{
  "n_kv_head": 1,
  "head_dim": 64,
  "activation": "swiglu",
  "tie_embeddings": true,
  "init_std_qkv": 0.0242,
  "init_std_up": 0.0242,
  "lr_head": 0.00626,
  "schedule": "wsd",
  "decay_shape": "linear",
  "final_lr_fraction": 0.05,
  "batch_tokens": 131072,
  "seq_len": 1024,
  "train_tokens": 537400000
}
Each number is 50 + 10 x the weight over its row's rms, rounded and kept within 0 to 99. Layers, rows and columns count from 0. The size before them is the row's rms in percent of the matrix's.

# layer 2 MLP down (transposed), 704x256, rms 0.0255, rows 85-103, columns 0-127
100:52 52 42 44 62 46 49 46 31 31 51 38 70 30 35 39 58 37 57 37 46 44 56 43 53 52 61 57 39 71 74 35 38 42 54 54 62 55 37 46 55 43 60 55 51 74 51 39 66 49 45 52 32 58 43 45 33 50 56 47 34 60 55 63 38 57 50 58 36 62 48 38 50 60 50 55 67 60 48 37 40 43 54 48 46 49 51 48 45 39 47 36 42 54 41 47 39 68 54 57 37 59 55 54 37 29 55 46 39 44 67 60 66 62 60 43 56 57 54 58 47 51 33 45 50 43 26 33
102:49 69 46 41 41 62 50 41 51 46 44 60 59 30 68 41 34 56 55 55 50 58 45 63 45 52 56 46 51 55 65 33 42 48 49 50 57 53 52 58 48 40 56 52 39 74 54 49 53 67 48 50 63 63 64 39 52 58 56 69 55 61 42 48 40 56 59 76 55 62 51 48 40 38 45 51 50 56 81 54 54 50 40 35 46 56 45 57 37 43 49 37 54 46 51 52 56 56 64 49 33 62 54 50 69 57 59 50 66 53 46 60 61 46 66 44 37 40 38 58 59 42 40 50 55 59 59 68
100:56 51 55 57 49 64 55 58 64 54 63 55 49 64 63 41 42 54 45 52 40 51 45 38 42 43 63 54 44 22 41 47 62 33 38 37 48 47 31 52 59 59 34 57 49 51 62 33 36 60 52 36 26 64 53 49 42 61 44 64 38 56 43 58 58 47 51 57 37 38 47 47 46 57 62 41 37 52 44 60 38 47 46 72 56 62 56 64 47 49 39 83 57 44 61 45 57 44 58 32 77 52 35 43 46 50 43 39 59 50 51 39 53 68 49 53 53 43 39 57 58 38 43 58 47 53 44 46
093:58 57 55 44 45 47 66 55 43 47 40 49 46 55 41 53 45 55 55 44 31 60 32 54 42 55 35 54 34 54 47 47 66 43 47 54 61 47 52 49 52 46 45 40 55 59 55 45 42 49 49 54 53 55 43 28 58 35 49 55 47 56 46 45 44 55 38 51 62 36 69 36 41 63 46 54 57 58 25 57 45 47 65 62 66 13 49 54 58 27 60 47 43 42 60 54 45 57 54 38 53 49 68 29 49 44 77 64 44 55 65 53 48 48 41 51 54 56 65 50 70 71 65 47 27 49 31 30
098:38 49 66 47 53 52 55 45 51 50 47 38 46 46 67 49 43 43 57 54 40 38 58 37 37 49 51 54 53 68 26 44 36 52 48 34 29 47 47 48 45 46 53 27 47 61 56 52 67 58 54 41 40 61 63 53 57 40 52 40 46 52 41 57 42 46 55 63 57 44 51 53 41 46 66 55 50 46 61 50 59 58 59 50 52 52 59 49 51 42 51 49 46 32 45 59 47 51 52 43 45 35 59 50 75 32 51 53 50 38 42 30 64 40 52 54 63 57 49 43 80 46 54 40 37 44 62 22
101:46 47 62 41 53 56 37 50 48 53 46 50 38 36 54 53 53 48 31 53 52 47 47 42 59 51 54 31 49 67 49 67 43 52 52 32 32 41 46 54 64 31 36 61 46 42 49 33 38 51 44 52 56 49 49 49 48 40 76 56 54 68 41 55 46 63 73 47 37 67 51 49 44 53 37 52 64 36 52 58 49 54 49 44 55 36 58 50 45 49 47 30 51 50 48 70 43 29 67 40 36 53 26 48 66 54 71 61 41 47 64 32 59 54 41 55 61 48 44 43 41 57 60 63 40 43 55 52
103:43 47 54 62 52 52 53 61 63 61 36 52 60 51 57 47 50 63 44 37 39 49 36 45 69 54 71 36 55 36 44 45 50 50 58 42 51 36 42 60 52 50 57 46 45 55 50 40 50 48 54 53 64 52 58 53 53 45 36 35 69 49 53 39 49 64 60 41 50 48 46 50 47 36 51 54 55 54 61 72 41 69 51 53 47 38 48 53 51 55 67 73 50 58 40 47 49 60 46 48 42 59 53 50 57 45 38 41 63 66 56 46 50 57 38 53 44 67 28 30 25 44 53 46 62 50 52 54
092:49 50 52 52 45 57 54 57 53 45 56 50 36 44 33 60 37 50 58 51 24 51 58 58 68 52 53 41 43 70 42 48 53 39 54 56 66 34 60 51 58 57 43 44 45 35 69 61 56 40 41 51 40 24 58 40 49 42 63 51 61 22 47 53 50 45 62 28 36 58 52 44 49 61 45 54 52 54 65 61 56 55 36 63 20 56 49 42 70 60 40 52 40 34 59 57 47 28 63 67 52 41 57 38 47 60 49 56 45 39 37 48 39 55 36 65 48 38 63 51 38 70 54 51 47 51 47 37
110:62 60 47 55 63 42 64 43 49 46 52 62 51 44 45 53 51 38 48 57 58 71 57 36 41 32 57 62 46 45 47 55 64 69 27 41 37 52 50 48 59 49 38 70 54 57 43 47 52 48 67 61 38 54 36 49 49 55 38 61 32 39 53 60 47 51 41 48 65 47 44 61 64 57 48 71 39 47 51 41 45 35 45 44 41 62 38 62 56 40 57 58 49 44 56 54 63 38 76 59 62 57 47 52 38 46 70 54 45 38 50 47 34 45 41 62 68 54 53 51 41 58 48 29 59 58 57 50
099:27 56 53 32 50 55 50 36 59 40 54 54 35 49 62 68 35 51 56 36 48 27 44 55 55 44 55 52 67 53 49 30 27 51 41 50 54 43 60 55 53 38 65 43 56 49 32 58 53 46 48 37 53 55 41 48 44 36 47 58 58 63 53 55 48 53 46 49 61 61 52 52 44 46 56 50 54 52 54 56 46 44 49 63 57 53 66 40 63 62 52 46 59 50 38 41 34 46 62 20 37 42 38 57 59 49 42 64 65 64 52 48 36 62 39 50 45 62 47 67 48 35 56 45 49 50 55 63
098:37 50 63 28 63 56 48 52 66 52 45 54 62 58 62 38 39 28 46 47 65 45 51 37 58 51 37 65 52 34 45 43 68 60 47 49 45 58 54 47 47 58 58 54 45 46 49 47 54 35 36 59 28 57 45 43 55 58 27 61 52 48 53 36 67 45 41 35 47 48 70 66 59 73 27 41 47 66 61 66 44 69 47 46 52 45 48 34 50 50 45 55 35 43 43 48 63 42 51 51 54 36 54 58 50 58 30 46 29 46 77 42 50 59 55 36 48 45 57 51 62 62 38 47 66 51 46 33
095:50 48 29 55 45 37 43 57 26 32 62 53 36 59 64 59 41 53 43 47 41 53 65 43 47 54 47 62 57 66 44 50 58 41 59 30 54 48 33 52 23 54 60 48 52 47 36 62 29 37 39 59 45 57 47 45 56 45 45 43 46 47 39 70 44 48 47 47 53 50 76 51 64 50 54 52 45 37 56 57 35 55 48 33 50 48 40 62 44 43 56 52 59 55 68 44 41 61 69 42 50 48 60 40 42 56 44 41 54 58 55 51 70 44 34 58 40 41 65 56 26 58 55 53 53 44 45 46
095:53 48 44 56 57 57 66 53 54 40 48 41 56 60 54 51 57 49 48 51 28 68 45 46 38 46 40 63 34 15 55 59 69 34 57 21 46 45 41 44 56 60 63 69 41 62 51 46 46 57 47 50 58 52 48 47 35 34 80 55 36 54 39 39 46 61 38 56 55 44 64 57 41 45 50 35 60 34 56 62 44 50 40 57 34 50 38 61 49 49 56 53 50 38 50 62 40 55 53 52 50 55 55 47 40 48 65 39 53 37 36 53 64 46 45 55 49 51 49 51 47 48 45 59 59 47 41 28
103:47 54 41 35 52 49 49 50 56 68 46 48 50 65 62 38 43 52 49 34 37 52 31 47 34 55 47 59 58 76 43 53 34 54 61 75 57 58 56 38 61 46 53 54 64 62 40 27 71 40 49 34 54 41 51 51 34 30 47 50 41 30 38 44 32 52 52 53 45 52 39 42 60 61 49 27 50 36 44 50 61 47 56 35 53 61 51 50 53 44 64 51 61 33 61 47 51 47 52 56 58 46 45 47 65 46 59 45 47 53 67 38 43 50 68 42 53 44 41 47 59 56 52 43 55 70 42 43
095:50 46 46 59 48 49 43 72 58 26 56 39 45 60 58 55 54 46 54 44 32 46 47 43 58 47 54 51 41 39 64 52 65 46 60 53 34 42 72 62 60 57 35 43 55 44 37 52 53 48 37 57 50 41 43 48 81 57 51 37 48 24 40 59 53 44 34 50 41 54 54 40 51 55 57 54 69 38 54 58 27 48 55 56 59 59 54 38 45 59 53 53 55 41 58 45 43 46 47 33 59 55 54 54 54 48 40 59 45 49 49 51 70 52 47 52 57 65 70 44 34 79 54 47 47 45 34 45
103:57 57 53 63 44 74 48 55 40 54 67 45 59 37 42 61 42 61 42 58 52 39 45 69 72 50 49 55 42 76 49 37 42 55 51 49 38 46 46 64 62 53 41 36 43 43 41 34 48 46 55 56 50 59 46 41 56 51 58 48 53 41 66 53 59 48 40 65 54 42 41 51 36 46 40 42 46 47 68 52 28 41 40 59 66 42 28 47 64 45 48 48 47 37 52 48 55 55 46 31 56 61 33 66 36 48 53 50 44 62 45 49 26 53 46 52 40 47 28 38 48 60 44 35 33 52 56 36
097:56 46 73 43 69 59 41 54 41 41 47 46 53 38 54 53 58 58 48 45 36 42 60 55 53 41 65 45 51 25 53 60 63 60 44 56 56 48 43 42 61 57 49 62 35 50 47 62 46 73 68 56 59 60 43 37 67 35 54 36 29 63 36 45 37 51 48 56 46 51 52 22 44 43 49 41 52 62 50 41 53 46 53 44 47 69 50 37 36 30 34 55 65 49 48 70 42 63 37 42 44 43 52 48 48 41 56 47 44 46 45 62 54 40 61 40 56 52 50 58 53 39 39 57 58 51 59 51
096:31 43 50 36 47 54 59 42 42 43 41 54 38 50 54 61 50 45 60 58 47 42 48 64 39 34 50 48 58 65 55 44 54 51 50 30 37 60 52 56 58 75 35 26 56 56 51 48 61 39 47 56 45 45 41 48 57 38 48 63 40 72 56 50 65 55 51 43 62 50 51 58 45 51 55 46 56 55 50 53 68 38 41 41 43 49 53 66 51 36 42 70 34 65 61 36 52 38 51 48 56 32 56 61 43 40 40 47 26 35 47 48 57 39 54 41 60 47 58 62 38 41 52 31 44 43 47 66
107:47 44 47 38 45 55 51 69 79 48 60 47 68 57 44 41 50 36 34 47 66 70 61 44 63 50 53 52 63 43 36 50 31 41 54 52 60 46 54 51 47 64 51 45 48 58 29 38 44 56 56 42 44 59 48 54 55 53 49 43 49 64 53 52 43 50 39 48 51 58 56 51 71 35 39 48 51 55 52 42 32 37 49 48 46 49 58 45 50 30 33 50 37 36 49 53 66 36 41 36 21 46 61 35 55 53 43 43 43 53 47 34 51 44 42 54 48 70 58 51 53 40 54 50 49 56 50 54
# layer 2 MLP gate, 704x256, rms 0.0761, rows 86-103, columns 0-127
101:50 40 42 50 45 65 62 56 60 49 44 44 49 44 73 44 49 49 57 61 37 66 70 59 43 64 39 60 59 54 61 47 52 68 48 52 51 66 53 64 55 53 65 54 45 34 57 47 53 73 54 52 53 51 44 44 69 47 43 45 78 67 26 42 47 53 55 52 49 52 61 46 51 54 52 46 39 43 44 47 49 40 48 38 37 47 43 32 39 41 54 52 39 53 42 64 42 47 29 66 44 56 49 34 48 49 61 56 36 51 57 43 68 55 44 65 45 55 63 48 53 59 27 49 37 37 35 59
098:47 45 41 46 54 47 47 47 71 43 50 54 49 52 46 48 49 49 41 50 42 42 60 41 43 54 51 72 61 66 65 58 46 43 41 64 55 39 55 35 34 45 39 32 38 52 46 35 48 63 30 37 38 64 55 53 52 50 55 36 40 50 41 53 40 37 68 56 49 43 64 45 59 70 65 43 59 52 34 69 36 44 66 46 57 51 52 46 65 48 45 48 48 47 63 45 48 45 49 46 68 31 48 50 52 43 44 47 44 52 57 65 37 57 64 46 53 70 43 66 55 53 39 63 49 58 55 48
092:40 51 42 57 37 49 47 39 42 73 40 52 40 51 52 57 48 22 52 36 47 47 89 59 52 65 72 44 61 57 48 49 49 50 39 41 48 42 43 52 57 42 51 49 44 62 49 65 44 46 48 48 50 57 57 59 38 63 65 56 42 50 62 47 49 46 44 25 43 64 53 63 54 50 51 37 44 54 47 42 34 65 63 39 42 71 60 41 51 50 47 62 47 53 31 36 57 45 50 59 56 51 42 51 52 49 53 47 45 72 43 38 52 56 56 34 51 59 28 57 44 51 53 40 63 47 53 53
097:40 57 46 68 50 46 48 40 51 48 46 52 54 50 48 45 48 26 54 58 49 56 48 22 46 71 52 37 57 56 37 54 57 54 59 41 26 45 48 50 48 67 45 43 43 55 44 48 48 50 64 42 55 43 46 51 56 32 49 74 41 20 50 54 64 50 64 56 66 50 52 46 53 45 52 34 60 48 65 46 59 40 51 36 38 40 50 59 45 54 37 57 42 41 43 33 67 52 55 38 46 45 40 38 57 57 36 59 52 60 32 49 60 57 42 64 40 52 60 50 37 63 51 31 36 36 39 63
104:41 44 41 51 48 40 50 43 57 64 55 58 52 69 50 54 43 53 58 48 53 36 50 40 42 59 50 61 42 44 41 64 52 43 46 45 70 56 44 59 38 58 32 52 54 28 65 37 62 59 55 48 51 51 49 50 39 45 42 59 47 29 40 30 64 54 47 55 50 54 53 62 52 41 59 59 39 51 51 53 48 51 63 64 46 51 34 53 51 37 55 63 41 50 53 52 51 41 39 44 48 53 52 60 40 70 32 43 46 37 55 59 51 46 58 54 35 64 49 43 64 55 48 47 57 55 43 60
102:55 34 52 47 52 50 30 59 44 52 52 46 50 40 30 55 61 51 59 30 46 56 51 19 38 51 44 28 48 49 50 50 49 56 47 62 68 51 53 71 61 46 53 28 50 42 43 56 50 26 52 34 37 31 42 47 56 57 47 60 52 57 38 36 43 49 37 38 46 38 56 53 46 57 38 51 43 65 74 54 44 39 37 65 49 53 43 57 46 42 77 51 44 56 53 53 39 59 53 52 47 51 34 48 80 24 43 42 56 39 48 63 40 60 49 44 54 56 38 45 51 59 30 45 50 58 56 58
091:62 37 55 54 38 39 55 59 48 64 49 42 36 50 36 56 36 50 58 47 46 58 70 51 45 63 55 45 68 28 51 54 44 56 63 55 43 50 55 40 35 47 29 50 53 60 47 60 63 63 51 46 61 56 62 54 51 56 36 47 74 57 62 62 56 47 43 38 55 47 45 51 29 62 33 20 40 48 67 47 33 57 39 44 46 49 75 71 42 53 57 52 46 35 51 46 32 52 61 61 41 55 41 49 45 39 60 51 44 63 37 54 61 55 44 55 41 39 55 55 44 52 49 47 56 44 55 54
111:46 35 44 57 49 31 40 50 58 47 44 45 55 62 48 57 39 61 47 42 57 33 65 47 52 62 41 43 69 39 43 40 63 67 40 60 50 47 43 42 55 57 44 48 50 60 58 60 48 57 48 33 48 51 54 44 51 32 66 49 32 57 46 43 60 52 65 65 50 51 36 22 65 46 64 44 70 56 59 37 58 65 52 58 55 31 62 40 58 51 62 64 49 48 49 60 47 56 41 52 45 48 46 52 40 67 31 49 49 46 49 53 48 43 62 49 44 56 66 58 49 53 56 56 57 50 53 42
099:41 30 49 34 45 57 64 51 49 30 49 47 47 34 34 68 40 45 38 61 63 45 58 61 49 42 34 55 66 45 54 44 50 63 50 44 49 43 38 46 37 39 46 47 48 43 56 66 46 52 34 46 67 48 39 50 34 37 47 54 46 50 42 24 46 56 36 40 43 61 63 45 53 31 43 67 39 60 63 57 49 50 43 42 44 49 49 42 42 50 34 44 34 30 51 48 42 48 29 44 41 54 41 50 66 40 68 47 60 37 49 47 69 56 35 66 36 55 56 45 47 36 47 45 38 66 45 51
094:64 57 39 45 52 41 54 51 53 47 46 35 55 48 51 51 32 56 45 39 53 46 62 45 62 51 66 38 62 57 50 39 42 51 49 59 33 48 44 57 53 61 39 41 40 49 57 42 49 44 26 39 67 34 40 40 45 38 44 54 63 36 57 48 65 30 34 59 38 51 51 56 62 68 53 48 67 31 44 34 48 42 46 58 37 44 49 46 53 59 63 52 56 35 55 47 45 60 54 46 58 51 44 42 26 62 58 41 39 56 62 46 51 63 51 52 49 45 63 50 40 59 51 56 64 50 44 56
095:49 45 56 38 36 45 44 60 69 51 53 52 51 56 44 61 43 53 70 35 57 40 38 63 47 61 54 42 70 48 75 55 53 61 53 51 48 53 39 67 47 65 35 59 47 51 57 54 66 70 58 63 35 54 68 64 50 57 46 45 52 34 51 64 55 52 55 56 37 45 40 42 60 60 51 52 54 50 42 57 49 62 56 54 44 44 57 50 52 63 39 63 50 57 37 54 62 62 38 64 45 51 50 55 54 45 51 58 55 52 47 72 40 59 47 57 34 54 55 48 47 53 48 45 26 67 53 50
098:52 39 43 52 45 45 45 48 49 59 51 49 47 49 32 58 30 41 54 46 61 39 63 52 41 61 53 48 52 43 63 60 46 48 42 56 47 49 43 53 62 49 22 43 34 35 55 51 33 47 46 60 50 45 49 63 44 68 36 35 66 55 76 57 40 44 62 44 37 59 45 42 46 48 38 62 42 38 44 36 49 47 52 59 66 40 56 67 47 39 33 40 42 57 58 48 30 51 37 53 48 63 39 47 59 48 38 57 60 44 39 46 55 42 50 65 47 37 55 53 60 61 51 47 33 61 60 60
100:36 49 46 45 48 35 27 54 62 55 78 46 50 52 36 34 43 27 43 56 45 38 49 55 52 49 60 39 43 62 57 66 54 59 59 62 47 43 52 45 50 45 48 51 36 47 54 43 57 44 26 52 57 40 67 52 46 51 34 44 42 32 40 55 52 56 54 49 37 52 62 37 48 51 37 40 37 62 63 54 42 46 54 48 54 41 32 52 40 60 60 49 71 42 46 69 57 42 42 42 46 51 55 47 40 39 50 52 46 44 53 58 42 66 49 39 51 50 47 54 45 60 38 64 33 48 31 60
094:44 56 55 44 44 51 57 51 39 45 64 52 53 48 49 47 54 43 40 44 65 59 48 54 42 51 43 49 29 55 49 56 45 44 34 32 52 53 46 49 53 50 48 57 46 46 30 41 61 50 52 61 41 57 51 64 57 35 54 41 51 60 50 61 58 58 51 51 51 45 66 25 51 45 46 56 67 30 37 52 38 62 42 62 45 51 30 34 47 45 33 51 53 36 51 64 53 44 46 56 49 60 63 59 54 42 59 49 54 30 50 29 67 57 59 61 43 48 68 49 47 53 26 52 34 57 57 35
103:67 51 43 81 38 60 46 47 56 44 56 56 52 46 31 63 48 29 42 49 50 58 68 56 68 49 43 62 74 69 45 48 31 64 50 47 44 58 57 54 45 41 64 47 43 61 62 36 53 52 55 57 51 67 45 46 42 57 62 52 45 46 39 43 38 48 47 60 48 46 48 51 44 56 35 31 58 40 52 69 56 31 45 54 53 44 42 59 43 53 49 49 45 49 30 59 53 48 55 35 31 46 56 61 36 60 65 42 41 68 58 56 38 51 51 33 52 59 40 66 56 66 46 46 35 20 51 38
100:32 56 47 64 51 42 40 48 54 53 53 38 60 56 43 57 57 52 56 44 41 71 48 37 53 30 55 36 48 45 48 54 57 39 37 53 42 56 52 40 52 40 68 37 56 34 59 37 68 48 34 47 38 56 56 62 46 59 57 53 50 63 45 47 56 58 62 40 44 48 37 63 50 54 30 46 53 56 53 64 72 56 59 40 35 52 46 74 56 56 36 50 84 57 57 53 41 49 50 33 57 55 64 45 53 57 46 43 74 32 53 47 42 64 47 56 39 67 77 51 50 56 53 33 56 49 69 53
097:62 53 40 50 46 40 52 66 44 63 53 60 55 32 49 56 49 63 47 62 64 39 47 50 35 58 42 45 47 55 43 52 49 56 29 44 43 49 54 45 72 59 55 47 58 78 51 44 67 67 47 50 60 57 43 36 51 46 56 32 46 48 54 58 64 61 52 51 38 61 58 58 47 47 47 56 54 51 44 52 62 63 28 54 38 16 30 46 50 39 55 61 49 45 63 22 56 40 49 50 44 41 63 64 53 47 63 58 49 31 58 58 66 40 62 47 54 39 55 68 48 52 71 34 55 57 49 53
107:64 52 46 61 33 38 43 36 59 45 43 30 47 45 61 70 50 22 42 64 49 45 46 76 50 44 47 39 39 43 52 49 47 59 32 47 46 43 55 69 40 35 45 46 38 41 34 57 57 52 31 42 46 48 67 71 61 63 59 47 44 41 64 45 26 52 54 36 53 46 61 44 33 56 61 53 57 54 53 55 56 40 53 47 47 47 49 61 46 50 62 32 44 47 50 58 63 59 45 49 57 43 58 39 46 66 38 44 40 51 50 47 43 41 65 52 51 48 59 66 54 51 72 57 36 53 49 51
# layer 2 MLP up, 704x256, rms 0.0761, rows 86-103, columns 0-127
099:56 50 37 77 41 43 68 52 45 64 55 47 46 43 50 50 48 66 63 59 56 69 49 51 48 55 40 63 59 51 57 53 58 64 50 58 50 43 47 51 60 51 46 57 47 47 59 53 49 61 54 43 44 57 55 31 55 53 52 64 53 59 39 36 53 52 59 53 56 54 52 33 42 52 57 44 57 39 82 50 34 33 42 41 48 46 39 57 46 49 32 40 38 46 61 61 49 40 58 51 36 68 59 36 63 39 76 39 44 46 66 52 59 37 36 50 37 60 53 42 51 36 30 31 40 48 61 65
100:35 60 57 41 46 43 59 37 51 54 60 31 45 47 44 55 56 72 55 48 62 46 64 50 57 55 21 46 37 46 35 56 41 35 45 45 65 43 38 55 35 55 55 56 48 56 47 47 57 45 77 55 48 33 53 35 40 55 66 55 46 80 50 51 58 68 35 44 49 52 59 58 43 58 47 43 16 52 46 48 60 57 36 51 47 47 51 63 46 63 47 45 59 66 44 44 62 45 55 53 64 59 49 55 45 28 51 44 48 63 42 37 35 41 49 59 48 64 45 48 53 56 69 49 46 57 60 64
091:61 50 73 36 53 50 54 52 69 42 65 51 63 46 40 40 53 74 31 48 50 50 24 42 38 23 32 55 43 46 63 34 47 61 45 58 47 41 67 49 50 57 44 50 50 47 51 41 68 57 65 49 58 46 46 46 52 47 58 49 44 59 31 43 40 67 50 48 44 60 48 58 53 55 48 53 51 59 51 53 67 48 36 49 56 51 40 55 61 46 38 44 60 48 57 68 37 67 47 39 41 40 60 48 54 52 40 53 56 46 46 49 41 34 39 55 50 44 81 50 44 45 53 64 47 51 62 52
096:40 46 60 59 38 27 67 53 47 50 58 43 57 57 60 56 39 35 41 46 41 34 49 57 57 58 46 49 48 56 46 51 49 63 49 43 42 52 35 36 62 55 64 50 53 43 42 42 54 55 48 46 43 47 71 48 36 29 51 49 55 60 48 58 46 59 53 72 40 38 87 40 49 50 53 41 64 67 59 51 57 54 53 55 40 50 45 63 56 33 48 39 45 33 49 37 46 64 50 52 57 42 51 36 46 51 28 47 68 42 50 35 40 65 51 41 42 52 41 47 43 41 59 33 37 31 61 32
103:59 47 57 67 39 60 47 58 50 39 32 30 51 55 63 44 44 45 57 44 45 53 37 73 66 36 50 65 45 61 61 40 41 44 48 63 49 53 42 51 33 25 59 40 43 61 47 68 66 50 56 64 30 53 38 49 59 57 32 49 69 47 62 71 63 66 47 53 58 45 69 42 48 37 57 47 52 37 55 56 66 36 47 47 33 64 57 44 46 50 68 40 43 37 58 53 55 57 50 47 75 62 53 58 54 60 58 44 59 68 48 49 55 51 45 31 66 27 47 58 38 45 56 42 50 47 42 51
100:55 67 57 62 37 28 40 41 71 31 54 80 47 49 55 61 35 56 60 27 52 60 50 67 54 62 53 65 62 59 53 46 53 46 50 45 37 49 41 47 48 48 51 63 34 36 63 70 49 59 51 42 53 58 68 52 45 37 53 63 62 54 51 51 66 59 41 45 38 52 47 55 55 43 67 67 62 51 45 50 41 38 35 54 48 64 52 51 42 41 39 53 50 36 43 47 39 55 43 64 47 47 67 52 55 48 57 55 62 32 42 47 47 37 48 58 53 54 54 47 33 56 51 50 41 50 49 40
093:50 66 49 54 43 61 51 55 63 53 51 41 55 41 53 60 52 55 23 44 33 68 46 43 43 30 62 49 37 68 49 50 55 43 38 47 52 46 62 67 51 53 77 49 58 36 57 52 51 33 48 47 44 47 34 50 49 49 50 64 46 47 45 51 36 58 55 28 37 57 48 43 54 48 61 55 53 50 45 50 56 55 50 57 50 60 37 39 65 45 47 60 46 47 55 56 58 37 44 29 44 53 48 56 49 69 51 61 48 42 47 39 49 47 57 48 57 52 41 52 50 55 55 51 45 63 51 31
111:63 51 29 36 43 58 40 48 46 53 45 71 69 48 58 57 51 46 68 67 49 51 65 45 35 36 52 49 55 51 40 38 53 66 34 52 56 35 47 47 42 40 54 46 34 56 68 60 53 59 62 52 42 35 49 50 71 58 49 49 35 35 28 43 42 59 64 38 41 46 43 60 54 67 64 54 50 61 55 51 36 40 55 65 48 35 74 50 43 47 52 54 59 42 60 42 40 48 66 51 37 72 52 51 45 48 62 41 29 42 52 69 57 51 59 63 44 50 84 47 40 52 67 52 58 61 48 58
101:42 43 46 29 42 54 65 54 58 39 49 42 39 42 49 55 36 44 56 69 58 35 47 72 41 52 36 56 68 39 50 47 59 62 54 44 53 53 42 60 46 44 42 51 56 51 55 69 46 43 52 53 53 45 34 63 55 54 46 52 52 50 43 37 61 45 48 51 56 69 55 57 36 52 50 61 33 52 62 59 62 59 53 66 36 38 42 54 57 38 43 50 50 32 22 45 55 55 48 68 44 64 45 37 68 31 45 48 72 48 40 47 53 37 39 63 38 67 44 47 39 51 43 61 57 58 38 49
095:46 41 72 35 57 26 37 47 50 65 52 61 47 49 45 58 66 42 50 35 53 41 50 50 54 42 68 41 39 48 60 60 50 42 60 44 54 64 49 53 41 46 71 51 53 50 67 65 53 54 47 59 38 57 61 50 44 56 54 49 47 55 39 36 43 61 52 50 39 47 39 49 31 48 45 29 42 68 66 32 48 50 50 47 48 60 58 70 51 58 51 47 48 57 47 59 61 60 48 57 52 47 58 57 66 40 53 54 57 49 58 54 47 46 64 48 47 33 54 67 67 46 55 37 60 50 52 30
093:35 55 46 62 55 43 51 50 38 43 48 60 58 52 41 50 47 50 35 76 39 67 48 28 57 38 51 55 51 61 42 43 67 39 44 41 59 52 58 48 43 42 60 39 69 48 41 47 34 15 37 42 54 56 53 42 53 47 39 57 44 44 54 50 42 44 38 62 46 50 51 51 47 57 38 48 39 52 68 34 56 41 39 44 62 42 31 45 40 36 58 46 46 54 60 61 51 62 65 42 52 48 51 59 44 55 48 48 47 45 54 38 65 62 68 54 58 53 45 47 34 54 57 46 70 46 51 71
094:45 58 56 42 60 48 54 52 42 46 53 44 54 58 74 32 57 51 52 45 37 74 48 39 67 36 36 64 39 58 60 50 46 46 63 36 51 55 48 41 37 61 80 59 53 65 52 48 65 50 56 36 40 60 58 36 54 41 59 67 35 45 36 55 55 56 57 46 66 39 57 56 43 43 63 35 56 57 53 59 49 46 41 33 43 59 36 50 47 56 60 66 58 47 42 51 70 71 61 52 36 35 51 41 53 44 52 43 46 63 52 46 45 64 55 37 59 47 47 33 53 47 55 62 69 41 44 55
102:55 67 52 55 39 36 42 41 63 57 73 58 55 74 49 50 49 35 41 46 51 45 45 67 34 46 45 60 53 55 49 54 58 75 56 73 37 42 46 40 54 52 42 50 48 60 55 29 67 46 43 66 44 44 68 59 49 44 40 38 41 24 51 45 62 41 46 55 33 49 56 24 44 61 44 41 48 59 45 48 53 48 60 58 44 52 23 48 38 64 43 45 64 46 35 57 68 42 44 41 55 55 30 32 42 48 35 53 51 55 44 42 37 48 49 52 43 27 43 52 55 50 51 54 42 52 36 52
094:47 46 47 58 53 27 35 56 62 49 48 40 55 60 48 52 51 56 55 60 49 37 58 49 54 46 51 63 63 44 44 50 52 53 63 66 50 52 46 50 42 46 60 29 51 56 55 46 35 44 29 39 50 42 55 37 46 41 40 52 56 49 56 44 59 35 34 52 48 47 30 62 52 50 44 47 39 48 63 48 52 35 50 34 49 50 73 53 56 47 59 48 58 66 30 39 65 51 57 32 68 45 46 44 48 62 49 44 57 54 34 48 40 41 27 41 59 56 27 48 57 45 68 56 66 50 53 74
102:57 73 40 51 54 60 46 50 46 38 60 48 79 48 50 40 35 55 42 42 43 39 55 61 60 44 44 67 61 73 67 43 32 52 57 40 33 42 54 53 59 49 50 46 50 51 44 37 37 54 67 61 42 53 40 49 48 58 59 62 42 45 65 43 43 41 42 57 55 61 41 61 44 47 52 44 58 45 52 61 38 54 61 40 45 44 50 45 53 48 32 59 53 47 51 50 50 47 36 43 31 50 49 59 37 52 77 42 50 60 68 49 49 47 27 46 44 40 48 57 53 62 49 38 34 43 62 42
097:65 38 43 42 66 52 49 58 68 44 35 57 57 42 45 60 38 56 43 58 45 60 45 48 38 59 46 32 53 49 64 61 56 67 43 52 60 45 54 30 48 42 61 58 40 42 40 44 46 73 69 41 56 61 65 38 39 55 57 44 23 35 46 41 61 47 52 44 40 66 63 37 56 37 44 40 43 39 72 39 64 52 46 45 53 65 61 45 42 51 32 39 39 59 49 57 37 40 53 63 53 47 51 39 41 60 50 57 43 43 60 52 42 51 47 47 48 44 55 52 45 38 49 36 43 51 45 56
099:63 73 40 64 58 36 49 47 51 54 45 48 61 48 46 60 28 58 63 52 55 60 35 56 39 47 45 49 38 57 29 50 50 49 51 59 42 51 56 38 33 57 51 56 41 46 48 46 57 66 53 49 72 58 57 66 51 42 63 62 62 53 57 54 75 54 50 56 40 37 59 46 42 34 59 63 52 45 44 67 51 62 42 61 52 47 42 43 42 46 40 49 39 36 64 53 55 37 42 49 37 71 49 46 40 39 50 56 30 57 43 45 50 70 69 48 50 65 59 59 32 42 47 36 48 62 55 49
105:48 60 57 50 53 62 42 71 50 31 63 72 52 53 59 52 54 52 39 43 55 41 46 39 52 49 55 56 66 66 39 54 65 52 63 60 46 49 28 32 55 54 78 54 46 42 78 55 31 24 72 59 68 59 51 47 65 60 47 43 52 42 51 64 63 58 42 51 66 71 34 69 54 60 57 60 53 38 42 46 45 47 49 39 49 40 53 44 44 44 51 40 45 62 61 44 50 52 72 61 48 48 62 44 45 48 52 50 54 61 61 51 72 38 53 47 48 35 51 61 38 51 51 48 52 52 33 50